{
  "n_kv_head": 7,
  "bias": "none",
  "init": "uniform",
  "decay_fraction": 1.0
}
Each number is 50 + 10 x the weight over its row's rms, rounded and kept within 0 to 99. Layers, rows and columns count from 0. The size before them is the row's rms in percent of the matrix's.

# q: layer 5 attention query, 224x224, rms 0.0605, rows 87-95, columns 168-223
# k: layer 5 attention key, 224x224, rms 0.0593, rows 87-95, columns 168-223
# v: layer 5 attention value, 224x224, rms 0.0701, rows 64-82, columns 168-223
# o: layer 5 attention output (transposed), 224x224, rms 0.0671, rows 64-82, columns 168-223
q87 146:44 43 39 45 54 49 45 43 43 40 49 37 42 63 61 62 51 42 64 64 56 53 69 46 62 67 35 51 45 35 34 60 54 47 30 47 35 59 62 50 61 53 41 49 54 48 65 56 57 62 45 47 53 65 32 49
k87 120:35 53 32 40 54 51 41 39 57 43 40 49 29 67 58 66 47 50 50 67 51 64 63 43 61 51 32 59 49 43 37 60 68 36 48 36 35 59 63 50 53 44 56 47 65 32 60 68 68 65 45 56 62 49 31 56
q88 090:49 47 39 55 37 76 54 65 58 41 56 38 51 29 51 70 41 54 55 39 52 44 44 64 43 50 50 29 57 44 40 53 50 44 51 75 39 45 61 51 44 73 66 41 61 37 49 68 49 39 60 47 55 41 51 62
k88 097:45 51 46 46 51 43 33 69 56 41 61 64 51 32 47 63 64 32 53 56 61 60 58 40 47 58 35 37 43 59 50 47 49 38 63 63 54 61 43 43 71 42 43 56 55 68 64 43 44 54 54 54 52 48 49 72
q89 089:54 54 68 51 50 42 57 49 40 57 49 56 53 37 66 43 45 40 58 41 66 37 64 63 62 62 51 46 55 62 28 47 41 48 48 53 65 48 34 27 41 53 56 62 57 66 58 44 45 71 57 44 54 65 63 54
k89 108:65 44 37 60 34 54 68 53 59 33 49 51 49 44 54 63 40 27 58 55 45 41 51 66 60 65 41 55 35 39 46 76 46 56 49 65 54 29 37 60 42 42 32 52 61 51 48 61 55 54 48 50 51 66 48 56
q90 098:46 56 41 51 34 35 50 48 38 52 59 52 56 45 54 38 45 52 44 47 47 63 55 57 53 45 33 66 58 46 28 46 36 52 49 63 45 54 53 39 52 51 42 49 48 55 46 42 44 52 45 59 42 58 53 48
k90 095:35 57 67 43 42 58 48 45 62 56 55 58 51 65 54 41 59 63 55 32 39 54 50 45 27 31 53 50 56 60 48 40 53 53 47 41 57 44 49 47 53 41 80 55 58 25 55 54 61 40 36 51 60 50 52 39
q91 091:42 50 35 57 56 48 63 43 34 54 57 38 57 46 60 54 40 58 33 46 52 54 56 39 36 37 64 43 31 32 33 52 45 54 51 51 72 44 61 49 50 51 50 44 61 37 45 39 67 71 38 56 62 65 61 29
k91 104:45 56 60 48 63 61 37 67 54 70 50 47 42 54 58 45 48 64 28 59 53 45 57 41 59 44 50 72 45 48 56 47 57 53 46 47 63 64 53 42 46 48 58 41 37 53 52 49 39 47 48 52 60 44 60 39
q92 089:55 45 42 45 60 44 59 49 30 33 53 46 39 59 22 29 63 52 50 58 42 47 40 39 56 37 48 57 50 56 54 50 59 53 42 48 66 49 64 57 50 41 57 44 41 42 53 54 46 58 50 46 42 55 34 29
k92 107:33 50 68 40 49 56 31 47 58 46 39 49 47 65 53 24 54 51 43 53 53 62 51 48 32 50 62 54 52 58 71 26 55 51 47 48 35 51 55 49 50 30 50 40 44 48 45 45 48 52 55 43 43 39 54 47
q93 086:54 51 68 56 42 63 44 31 55 38 41 46 59 37 44 51 42 41 56 55 54 62 61 44 54 45 53 62 44 47 45 45 36 62 55 38 47 47 32 37 49 45 54 52 51 64 35 28 50 51 57 56 38 46 47 48
k93 088:53 31 51 56 56 75 52 33 37 59 38 58 57 51 60 41 59 42 59 65 54 42 41 58 59 35 42 60 43 44 52 54 46 32 41 58 51 49 49 61 49 33 54 51 42 51 50 52 46 33 39 52 58 61 51 41
q94 082:59 32 52 63 40 55 45 60 57 40 44 63 46 41 57 51 47 67 58 38 46 52 47 46 61 40 54 68 59 46 47 65 40 57 56 48 53 36 24 54 61 62 43 64 42 54 29 55 45 41 57 60 44 55 46 49
k94 099:55 51 45 67 42 40 52 59 35 54 54 45 47 54 51 56 54 31 72 57 47 34 55 50 51 33 43 52 33 48 58 71 41 37 59 56 58 45 47 57 50 61 61 49 64 32 51 29 39 45 42 49 59 69 44 55
q95 093:69 63 47 30 28 47 39 44 37 52 44 38 32 36 57 47 48 36 58 41 48 36 43 51 39 42 47 36 56 59 38 52 51 49 58 40 61 39 48 65 43 52 44 45 61 59 49 67 51 53 44 37 40 66 30 39
k95 095:59 35 43 49 57 39 43 56 60 52 48 39 59 38 54 56 51 33 59 53 62 59 48 54 46 41 51 52 41 62 54 55 36 56 60 51 56 37 50 26 72 56 60 62 41 53 58 42 52 48 63 50 45 52 46 52
v64 087:48 46 66 35 65 56 59 63 46 43 56 60 52 55 34 46 48 43 46 36 52 59 54 47 43 53 45 76 52 47 43 54 54 48 57 55 58 51 70 57 57 46 55 48 62 49 61 46 54 60 53 53 45 38 36 60
o64 082:37 62 53 61 41 42 40 28 40 51 36 64 33 41 48 57 55 38 58 38 52 69 40 62 49 42 56 49 41 49 55 39 47 59 45 47 41 54 62 35 44 69 59 55 51 57 42 53 36 48 32 50 68 39 53 46
v65 091:57 55 59 54 63 47 39 46 46 52 56 45 36 58 30 56 60 47 59 37 49 42 56 60 50 40 32 71 72 60 49 60 63 49 65 52 44 55 55 48 50 67 39 51 59 51 48 47 56 74 40 50 47 52 48 40
o65 080:27 45 44 41 37 53 51 55 48 56 23 63 45 58 57 53 75 45 36 48 47 64 27 61 38 52 57 54 36 43 47 57 38 41 49 47 67 62 42 61 31 60 42 53 43 46 45 52 34 36 33 44 65 47 50 46
v66 088:48 74 48 49 57 38 61 46 55 58 39 67 51 68 56 62 47 47 51 53 51 52 37 62 55 62 64 63 63 57 49 41 31 50 37 35 58 42 55 41 57 54 54 39 50 54 50 64 41 60 57 56 44 46 49 54
o66 085:52 40 64 70 40 51 42 44 25 48 54 44 45 43 42 63 48 49 51 53 53 57 62 56 78 48 09 53 40 47 31 45 47 40 55 40 54 57 44 28 46 45 52 61 48 53 32 45 54 63 46 54 55 43 74 54
v67 088:41 36 56 46 54 54 40 39 33 56 48 60 54 51 50 62 48 66 59 40 63 61 52 44 46 44 43 44 21 39 47 37 62 48 54 55 63 63 45 43 46 43 43 55 38 51 64 53 44 59 39 50 69 54 63 55
o67 086:65 60 34 33 50 53 57 46 74 50 61 44 39 60 35 45 52 45 52 44 39 59 50 47 32 50 44 39 30 52 33 49 61 44 49 68 31 43 57 49 47 52 64 62 55 44 54 52 32 51 43 55 42 54 34 53
v68 086:47 30 54 58 55 57 50 59 37 53 45 53 34 57 46 54 49 48 42 41 42 56 64 39 39 39 43 46 46 58 59 46 40 72 59 59 50 45 56 48 46 55 49 37 45 55 45 56 41 50 52 52 52 39 46 48
o68 079:40 55 79 42 43 42 40 58 72 58 51 57 72 54 64 40 43 57 49 61 43 48 77 62 39 45 40 45 55 56 51 50 36 24 68 54 55 41 50 66 47 49 46 60 52 58 50 46 66 64 61 74 57 68 57 46
v69 090:47 33 46 58 33 60 57 58 75 60 50 60 51 51 61 57 59 44 58 41 44 58 30 45 48 54 58 39 63 64 52 63 60 55 60 58 49 51 50 66 46 53 65 39 57 50 45 54 44 52 66 71 57 65 47 48
o69 085:47 37 37 30 57 58 47 47 33 45 49 52 51 34 61 34 51 53 39 62 42 45 51 59 61 51 33 47 40 56 50 22 43 55 37 45 58 55 68 47 46 38 52 56 56 47 57 39 63 47 33 62 59 51 42 59
v70 091:44 74 58 75 34 50 54 32 58 54 47 49 47 49 72 54 69 53 51 48 68 46 41 58 44 54 45 46 40 35 64 49 46 61 49 63 62 40 47 54 53 65 48 52 41 52 44 46 60 61 49 58 54 58 49 47
o70 087:59 34 45 44 52 59 55 42 44 54 47 48 70 54 43 38 52 35 54 45 26 63 45 59 58 40 38 58 65 61 35 42 46 42 57 52 48 61 63 51 54 31 58 51 46 42 33 50 50 47 48 53 55 59 63 54
v71 086:38 49 42 36 26 45 40 43 34 61 52 47 42 49 63 40 55 55 41 48 38 42 53 43 49 44 41 30 51 53 59 58 56 45 36 47 49 58 56 42 44 29 49 37 35 45 42 53 54 43 61 49 62 60 53 39
o71 083:56 48 50 47 56 56 50 71 63 58 52 63 56 54 45 48 47 60 41 54 55 40 28 58 40 67 61 48 63 53 85 60 49 54 60 56 36 32 62 49 63 55 70 53 39 46 83 45 40 30 55 35 43 46 45 52
v72 080:47 50 47 67 66 40 63 20 20 38 43 50 57 52 51 48 39 64 61 52 46 41 47 37 49 50 47 55 56 37 58 52 48 50 52 49 38 50 36 43 40 45 38 51 51 39 53 35 63 40 51 33 56 66 50 33
o72 073:56 63 64 53 57 47 53 68 71 41 41 50 44 62 45 54 44 52 36 56 65 46 44 49 29 51 60 46 43 58 42 56 51 58 59 50 38 42 54 38 43 47 49 46 45 65 34 42 42 42 55 48 39 44 46 47
v73 086:26 41 51 39 60 55 40 40 58 37 47 52 48 47 31 54 46 70 35 40 53 63 51 51 58 58 46 43 20 58 47 38 46 42 44 58 45 64 44 53 59 47 56 55 43 59 61 41 31 40 45 47 54 58 63 60
o73 081:53 65 48 43 58 47 28 52 58 60 53 65 50 47 57 47 48 44 50 46 29 39 65 51 53 58 51 60 53 52 52 41 65 50 46 47 49 47 44 61 67 48 66 38 39 48 43 62 49 81 51 59 50 54 31 48
v74 086:64 50 41 47 62 57 51 16 24 61 46 58 62 48 42 42 47 63 53 59 50 49 66 44 65 47 51 52 33 62 53 47 52 48 38 39 41 61 34 57 64 38 51 40 32 50 43 49 48 36 52 50 55 43 50 43
o74 079:41 74 48 40 51 36 51 68 78 39 61 44 44 44 49 48 40 54 53 64 45 65 31 55 41 52 63 49 45 49 60 38 54 43 56 53 61 29 43 40 31 49 58 58 55 38 49 44 48 59 50 59 47 47 43 48
v75 080:39 46 53 43 68 35 56 28 57 56 52 42 46 48 45 46 44 54 31 46 64 37 50 39 44 61 47 54 45 36 42 35 45 41 61 54 43 49 34 40 45 41 43 57 43 36 44 55 51 52 43 46 52 77 69 54
o75 077:64 48 61 55 56 53 48 43 52 65 45 46 48 55 51 51 43 38 59 61 64 45 52 51 33 46 58 43 56 38 33 60 69 51 30 46 48 48 42 31 45 47 62 54 55 66 53 47 65 64 55 42 33 53 48 50
v76 095:40 52 53 34 68 47 48 40 48 27 49 57 41 55 40 40 46 47 49 51 53 48 51 44 53 35 41 71 54 52 48 37 58 49 29 37 54 61 59 40 35 31 49 65 52 53 63 43 48 58 60 46 59 21 58 52
o76 088:54 48 66 70 36 56 45 52 53 65 49 45 50 51 28 50 46 43 41 31 45 47 35 32 47 68 54 66 39 66 62 65 40 50 68 61 40 23 27 48 47 59 41 44 52 47 41 45 40 53 35 41 43 21 35 45
v77 081:44 53 63 42 40 51 47 57 60 47 39 34 31 52 61 47 48 53 57 36 49 59 56 69 49 69 57 56 67 52 39 55 44 36 53 41 56 53 66 36 52 61 63 64 51 36 46 59 52 54 52 52 42 37 43 67
o77 076:57 32 54 73 52 55 56 38 20 61 42 58 72 60 60 57 42 46 71 54 54 64 62 48 54 39 58 54 55 37 43 57 52 43 34 58 60 51 34 55 48 52 52 58 42 59 55 46 90 58 31 49 61 44 65 40
v78 086:39 30 57 55 60 40 48 43 36 42 49 55 55 32 51 47 46 60 32 55 60 38 59 47 60 44 47 39 29 48 51 46 52 54 42 65 52 52 40 54 49 48 45 40 43 43 57 50 52 61 45 36 62 68 58 50
o78 082:66 57 46 41 55 58 40 65 73 52 41 49 54 49 51 53 53 57 55 49 53 32 35 63 32 47 55 41 55 52 61 50 62 42 34 49 40 46 59 46 27 39 59 48 61 64 48 42 48 51 67 59 31 56 39 44
v79 078:54 38 44 44 60 58 55 64 74 41 52 57 59 51 24 50 49 46 49 48 53 66 37 36 50 38 43 51 46 55 58 62 55 42 52 50 67 63 52 49 45 65 62 45 62 51 48 51 50 56 62 52 37 41 45 48
o79 073:23 59 46 36 38 52 36 47 33 41 74 53 42 41 52 59 44 36 55 48 29 66 54 48 48 40 49 58 41 53 45 39 54 57 60 47 50 68 38 53 42 34 46 51 52 27 37 58 59 48 30 60 66 40 40 61
v80 082:37 45 38 39 28 48 66 67 62 41 46 56 44 40 35 52 60 55 58 52 44 43 57 38 39 49 45 57 51 58 38 41 42 35 65 48 53 57 60 44 34 53 50 42 55 38 40 58 60 49 54 49 54 50 44 40
o80 077:56 42 56 40 44 54 51 58 33 53 44 48 40 61 56 58 45 49 25 47 50 56 29 46 37 44 65 48 73 48 70 52 38 53 40 51 45 48 59 50 69 52 56 44 51 48 63 53 54 33 39 59 59 59 40 43
v81 094:40 30 40 51 82 50 47 38 68 44 59 55 53 59 48 48 32 51 47 50 42 49 49 51 63 51 49 63 65 54 47 51 48 32 76 43 50 27 49 65 43 52 46 53 45 65 50 41 47 67 31 36 48 40 63 59
o81 090:38 46 50 49 43 70 49 50 51 41 29 47 42 52 42 59 59 44 53 44 65 51 42 54 45 49 52 39 37 45 42 55 44 52 18 40 55 61 38 21 34 58 42 60 51 45 53 55 78 56 47 48 46 51 35 43
v82 088:61 42 33 60 48 56 59 68 73 61 58 51 40 50 43 63 75 29 49 48 39 55 33 67 42 59 55 44 55 50 47 55 56 55 51 64 53 38 56 40 44 59 53 47 66 55 33 48 67 47 35 57 37 51 50 45
o82 081:46 43 48 46 61 63 55 28 40 42 42 38 61 48 52 52 55 41 46 46 55 38 63 50 67 48 48 52 39 30 47 51 42 58 51 36 67 76 63 49 63 43 49 48 55 42 55 72 42 38 61 43 74 63 50 57